config = dict(
    n_layer=15,
    d_model=384,
    n_head=4,
    n_kv_head=4,
    head_dim=128,
    d_mlp=1536,
    vocab_size=2048,
    activation='tanh_gelu',
    norm='layernorm',
    norm_place='pre',
    norm_eps=1e-06,
    positions='learned',
    qk_norm=False,
    attn_scale=0.0884,
    bias='all',
    tie_embeddings=True,
    parallel_block=False,
    init='normal',
    init_std_qkv=0.0246,
    init_std_o=0.00389,
    init_std_up=0.0246,
    init_std_down=0.00224,
    init_mimetic=0.5,
    optimizer='laprop',
    lr=0.000792,
    beta1=0.95,
    beta2=0.99,
    weight_decay=0.25,
    lr_head=0.0054,
    grad_clip=1.0,
    warmup_steps=422,
    schedule='wsd',
    decay_fraction=0.819,
    decay_shape='linear',
    final_lr_fraction=0.1,
    batch_tokens=65536,
    seq_len=2048,
    doc_mask=True,
    train_tokens=626600000,
    steps=9562,
    dataset='wikipedia_en',
)
Each number is 200 + 30 x the weight over the matrix's rms, rounded and kept within 0 to 999. Layers, rows and columns count from 0.

# layer 3 MLP up, 1536x384, rms 0.0313, rows 1321-1346, columns 128-191
202,221,187,258,245,168,224,169,179,192,149,155,253,216,187,192,203,253,242,207,185,215,230,238,192,233,169,246,208,195,210,169,229,213,174,173,258,199,166,188,159,171,225,196,157,197,147,232,230,177,168,184,204,210,212,180,166,241,158,181,177,183,176,174
208,195,189,204,202,185,191,240,229,203,194,196,215,207,199,201,189,204,201,196,180,204,218,199,216,196,196,205,207,207,196,221,200,195,201,203,194,197,187,220,194,189,199,182,206,212,202,198,193,199,204,179,200,201,211,219,194,210,193,199,205,212,199,183
203,210,173,204,193,200,231,206,210,170,191,218,251,158,221,179,203,231,178,189,222,207,206,222,206,192,192,197,254,165,207,209,182,208,151,233,230,188,196,255,202,197,231,218,159,185,228,203,164,212,194,167,192,246,206,232,149,238,165,174,198,175,177,236
161,245,197,228,213,256,233,194,182,165,155,186,264,236,192,169,152,227,238,202,198,237,240,228,181,257,169,235,168,182,183,168,224,161,185,205,237,210,189,246,189,181,186,227,168,192,168,244,216,188,185,154,213,212,188,204,167,211,155,165,211,265,193,226
216,237,155,198,274,222,229,204,160,198,199,185,246,159,198,149,229,227,220,174,224,226,244,252,216,232,151,224,203,190,168,191,187,205,256,218,238,234,148,198,177,193,204,210,236,194,166,227,186,151,193,164,186,201,176,177,166,217,182,179,195,204,214,197
231,207,213,286,211,200,206,210,207,199,199,185,173,194,167,194,199,243,187,243,218,217,215,196,223,175,163,166,169,244,199,195,256,191,133,245,219,194,225,212,225,221,225,232,182,220,187,187,221,181,197,260,311,206,210,203,199,195,189,201,199,160,199,172
195,206,190,203,208,200,217,200,206,190,183,197,209,200,201,192,218,196,218,205,204,212,204,207,217,186,196,204,190,190,204,203,195,199,209,205,188,217,192,199,190,185,193,208,197,189,216,190,200,198,193,194,189,191,194,198,198,200,200,201,201,215,215,212
221,229,154,232,241,244,203,220,186,144,179,162,249,277,231,165,165,208,241,206,193,222,226,245,182,217,155,230,168,212,165,166,243,193,179,208,249,238,180,229,235,139,194,226,191,213,193,218,189,164,194,180,177,195,199,235,176,215,122,176,184,198,158,208
198,250,195,226,235,219,184,194,226,205,188,193,223,161,185,198,184,262,212,168,182,209,257,219,178,183,193,177,224,181,267,170,213,208,204,208,231,205,189,129,214,202,176,247,221,194,192,172,187,210,183,205,219,185,193,189,144,194,213,176,250,161,190,160
180,188,136,185,252,221,154,235,165,145,193,177,253,225,180,159,184,188,213,212,270,216,206,230,187,290,192,166,185,181,141,209,182,179,233,269,231,224,155,238,239,181,138,156,165,192,245,194,198,207,190,146,200,180,188,119,216,275,155,188,125,203,233,144
206,241,173,258,242,206,217,193,181,145,162,177,220,234,204,172,187,228,227,235,190,238,224,240,175,236,156,246,187,177,190,171,218,166,193,213,244,215,165,216,184,183,178,229,154,196,195,255,228,174,174,160,220,218,188,191,192,239,140,139,193,210,151,178
208,236,166,233,232,240,217,180,131,205,153,175,220,235,198,207,181,220,234,224,206,237,271,232,185,214,168,225,191,207,160,170,283,166,155,245,249,250,172,217,189,203,185,219,173,183,167,228,210,196,156,180,213,217,191,195,153,207,153,166,205,174,183,187
200,250,155,219,253,230,218,229,183,176,165,176,220,221,168,198,178,191,260,213,182,289,221,268,217,214,176,203,193,237,155,189,250,177,213,209,228,239,183,222,133,194,190,240,184,188,181,242,231,197,173,166,238,231,188,147,195,235,146,147,177,172,170,212
212,230,177,208,259,198,200,173,172,169,177,157,212,225,209,160,209,240,258,225,222,240,238,237,178,225,158,199,196,218,196,164,250,171,161,209,272,189,170,177,167,169,175,228,203,215,191,246,224,159,166,182,202,189,182,172,174,207,133,174,177,219,166,179
221,245,190,238,250,228,214,180,189,187,171,182,235,220,186,193,166,210,214,197,199,268,194,227,192,236,163,233,164,201,222,162,219,176,214,227,245,200,168,237,156,127,175,245,156,202,209,239,207,217,191,155,206,215,188,177,193,228,127,165,195,185,133,234
221,243,193,243,240,206,205,196,189,169,165,173,195,226,212,177,180,221,233,206,186,269,239,242,211,217,175,227,194,209,166,179,225,183,223,258,242,228,186,245,175,177,157,231,199,219,189,255,223,177,194,187,188,216,202,187,179,202,179,170,177,212,213,178
165,200,181,178,230,192,183,188,157,196,186,143,218,211,215,193,208,173,194,188,259,207,231,212,235,258,200,211,147,227,201,194,206,202,178,184,248,178,171,202,217,195,188,187,207,185,204,214,207,223,168,162,176,195,210,227,179,233,178,207,148,216,207,195
188,215,216,227,220,210,189,214,163,192,181,193,244,217,215,192,208,223,217,201,192,198,213,201,176,244,171,218,173,222,229,202,206,186,196,234,216,204,150,206,189,160,153,183,188,212,180,238,202,175,164,164,218,212,234,174,198,215,152,173,203,205,218,207
227,204,137,201,220,188,150,203,220,192,194,177,282,229,178,195,201,247,185,224,250,210,230,206,216,206,199,202,230,157,144,186,199,179,258,203,160,227,200,196,192,164,175,182,151,247,179,231,167,174,177,199,179,190,201,118,149,182,165,190,188,136,199,207
249,219,184,192,220,218,196,165,137,148,174,164,249,233,192,196,159,231,201,244,233,207,251,202,226,226,173,208,235,219,161,192,252,137,233,235,223,215,188,200,182,157,167,194,185,217,179,256,172,187,172,185,203,200,193,159,187,251,153,168,158,178,198,221
204,225,201,195,180,216,255,179,174,236,134,198,210,209,198,231,174,193,154,206,191,232,186,241,251,164,209,202,100,196,213,198,197,167,238,203,226,209,187,215,186,240,193,255,169,182,158,216,192,213,173,250,170,196,170,176,146,268,200,203,207,229,220,144
193,260,189,235,257,217,204,180,179,166,151,179,236,234,209,169,207,193,235,244,211,234,236,235,215,226,191,237,186,231,215,172,244,173,190,190,272,226,140,222,201,180,202,224,196,214,229,222,170,186,179,161,186,213,186,175,195,191,164,149,186,213,199,152
190,236,181,229,222,206,201,193,215,150,195,175,190,215,205,151,173,225,256,210,154,234,214,196,172,220,155,222,159,190,178,174,258,189,178,195,251,217,192,205,163,205,228,251,160,228,207,214,208,143,215,165,226,203,206,206,170,196,141,145,205,176,192,200
211,259,163,212,262,209,215,185,173,174,174,174,234,206,210,157,153,216,231,207,185,249,235,270,198,271,138,270,194,205,221,156,241,160,212,214,224,217,164,212,190,141,174,208,164,214,176,224,219,144,156,159,207,212,165,195,149,231,141,155,208,186,182,189
198,259,164,228,213,233,221,192,186,167,190,147,188,219,224,141,188,200,218,188,167,265,221,233,186,229,147,219,162,222,198,177,224,157,204,230,231,192,198,193,141,190,169,256,139,184,175,222,199,152,160,180,204,232,166,206,195,222,145,128,215,162,160,173
226,233,194,205,251,194,220,200,138,182,154,172,211,177,262,174,180,188,226,255,198,255,221,232,202,224,207,239,221,219,202,176,233,147,196,226,235,209,153,174,193,154,203,238,204,228,207,221,229,176,191,180,264,200,180,207,184,189,139,154,170,177,194,167
# layer 3 MLP down (transposed), 1536x384, rms 0.021, rows 1321-1345, columns 128-191
171,176,232,283,250,217,217,197,178,260,178,180,233,199,167,158,190,196,194,195,220,181,191,182,124,225,171,262,199,212,182,168,225,179,233,189,240,189,171,194,152,190,212,180,142,234,175,249,225,173,188,180,219,232,191,171,202,241,177,225,235,195,193,238
196,197,195,188,200,201,210,200,199,200,199,199,195,204,206,192,203,207,195,202,216,199,198,197,198,208,202,196,201,198,191,194,203,197,197,192,204,206,213,178,210,205,203,201,187,198,200,203,207,196,191,219,203,194,205,196,213,192,200,190,203,196,196,214
182,208,203,195,203,213,201,205,214,174,221,205,155,168,228,193,187,192,167,191,148,203,173,225,164,200,165,204,204,220,159,188,168,174,171,154,163,211,178,206,195,203,241,206,225,179,183,215,220,185,235,195,215,194,221,201,165,208,212,156,168,185,208,183
198,214,177,194,236,239,213,186,220,207,175,157,229,197,205,205,224,172,212,186,188,204,200,215,189,232,166,220,177,216,197,198,171,194,192,245,168,171,174,184,215,162,180,188,185,243,172,174,210,183,178,181,201,231,207,212,160,231,130,206,211,203,201,184
176,166,162,174,259,218,204,214,157,170,166,175,258,253,220,224,214,233,213,206,193,178,208,176,270,240,160,180,189,186,228,213,254,197,171,194,195,176,183,184,200,174,195,157,168,247,219,159,221,194,125,194,186,198,205,166,132,197,157,252,189,146,182,216
54,150,201,191,190,183,172,211,145,265,248,168,171,166,217,186,167,225,214,226,194,195,196,253,109,247,172,206,233,276,179,168,222,154,194,203,170,217,160,306,211,120,228,260,206,160,198,160,224,179,146,279,291,233,216,189,193,218,200,218,118,170,166,317
206,196,205,198,189,204,196,202,203,196,197,206,197,196,200,202,201,199,194,197,206,199,202,194,191,204,200,201,208,201,198,199,199,203,199,194,204,201,202,201,213,210,204,194,201,204,188,199,203,199,207,203,208,213,191,201,204,205,192,200,204,199,202,194
219,183,194,216,206,249,176,224,200,224,185,153,192,216,234,174,195,247,226,252,210,196,206,198,183,284,147,230,195,198,250,141,263,167,199,244,262,207,170,160,234,208,165,171,172,212,196,178,229,181,167,219,222,212,219,180,194,210,119,237,141,228,177,159
136,214,218,210,184,199,185,203,219,243,189,225,181,203,230,241,199,172,195,178,225,208,254,242,211,157,192,173,184,255,194,149,191,198,203,211,220,192,194,206,210,292,192,249,188,184,232,151,210,237,195,211,207,167,192,202,149,184,226,226,175,156,226,156
167,218,192,222,206,227,194,192,208,205,190,170,193,281,190,202,181,194,210,225,186,199,189,188,253,191,199,212,211,209,178,146,188,199,181,215,206,199,169,150,253,177,209,226,245,209,188,183,201,195,236,198,195,184,194,247,258,183,180,193,207,156,185,177
195,169,199,215,221,211,208,199,189,199,212,223,179,187,173,219,184,195,177,187,204,227,194,195,216,182,194,189,206,187,213,218,184,183,210,193,193,216,211,199,231,159,217,214,208,202,207,191,207,182,176,215,204,208,214,176,215,179,225,185,162,196,202,191
190,165,211,212,185,223,194,192,135,201,144,183,238,196,181,242,170,261,238,188,219,187,254,199,179,206,163,210,192,209,214,182,237,163,197,215,222,224,132,168,170,176,202,161,166,244,200,211,235,255,225,192,249,154,183,151,225,250,181,239,179,221,165,202
231,224,220,209,204,175,215,162,224,186,185,208,219,182,200,198,231,150,162,201,202,204,186,210,179,172,212,213,207,214,168,217,193,235,209,211,201,184,229,223,174,191,183,232,228,238,219,194,214,206,180,219,214,211,232,168,203,219,181,239,221,207,211,204
204,199,195,269,189,204,190,199,192,165,205,220,201,232,236,182,216,221,282,140,219,221,222,212,178,129,175,202,191,196,197,167,202,203,136,218,187,176,204,155,159,189,219,222,163,185,188,213,253,161,215,181,281,205,201,178,182,238,156,200,179,185,158,171
219,214,214,187,227,245,229,244,250,217,175,206,206,210,166,194,196,173,210,206,186,189,200,200,183,230,222,273,238,151,215,164,236,198,153,171,230,196,226,246,152,183,207,202,140,153,200,197,256,198,172,188,150,249,181,246,251,173,171,204,209,263,262,210
126,221,214,175,177,221,210,160,156,222,128,181,193,206,220,162,188,177,190,238,185,221,197,217,199,221,182,189,129,168,181,107,248,188,213,165,259,223,181,207,182,203,196,228,202,231,203,162,271,189,181,202,206,161,197,162,154,214,180,230,178,231,222,191
183,210,238,199,230,218,242,202,216,161,170,200,175,230,228,211,199,211,242,221,237,213,190,193,204,166,193,216,207,177,216,185,169,216,162,220,222,177,221,150,307,252,154,169,203,235,187,186,145,205,234,219,167,151,199,229,195,159,184,224,184,189,192,176
170,178,197,216,210,223,184,249,206,197,137,174,239,209,236,205,190,234,220,153,162,216,203,192,160,256,118,236,214,200,192,187,231,166,184,207,202,218,169,165,200,174,153,168,158,191,183,215,256,209,133,185,213,252,192,204,202,232,152,200,192,214,190,240
210,193,135,151,234,201,157,206,187,179,217,198,202,221,225,227,221,260,205,162,235,195,258,179,229,184,201,265,174,151,199,198,194,208,262,202,215,179,187,151,223,171,177,214,211,251,191,197,195,206,231,232,210,166,186,156,244,191,202,241,213,215,228,158
228,187,211,128,213,207,237,224,192,274,186,195,211,186,186,191,195,180,208,251,189,248,165,212,162,167,210,169,127,231,234,157,290,192,223,189,253,217,244,134,164,173,198,168,157,224,177,215,216,203,205,140,251,219,190,165,132,249,155,208,241,218,190,231
191,227,233,210,236,151,194,141,187,232,239,178,169,177,208,193,215,124,178,183,246,230,208,227,186,204,198,196,147,207,156,221,181,193,185,209,151,188,209,191,206,206,206,194,279,192,177,199,234,209,268,183,232,231,200,173,195,201,197,224,266,243,159,236
181,180,243,205,207,234,204,208,168,244,161,157,234,233,175,204,195,229,176,205,188,202,261,190,154,215,184,214,172,172,204,180,207,158,156,206,217,195,188,221,221,166,208,160,197,152,177,195,231,191,179,160,226,173,235,136,177,225,130,243,211,162,187,232
207,193,224,170,167,212,210,243,185,235,180,211,225,171,217,214,222,197,218,208,206,189,243,178,162,248,142,240,187,156,203,233,271,184,205,159,204,142,140,234,165,168,227,175,225,199,171,197,226,209,134,162,226,154,228,157,196,189,171,247,267,191,200,221
182,195,207,195,186,196,210,186,220,201,210,216,183,187,196,200,179,162,196,211,172,197,214,219,206,245,198,205,187,187,195,182,212,211,189,221,203,205,173,192,173,202,198,203,170,226,230,220,212,204,195,213,247,219,180,199,212,153,214,190,200,194,198,219
213,195,209,181,201,203,214,201,149,196,196,182,248,215,180,202,238,184,177,184,243,176,253,221,204,222,169,232,265,176,193,199,254,206,207,191,231,157,182,193,186,150,166,144,173,177,241,148,206,215,179,178,189,178,205,136,172,195,190,231,226,231,183,215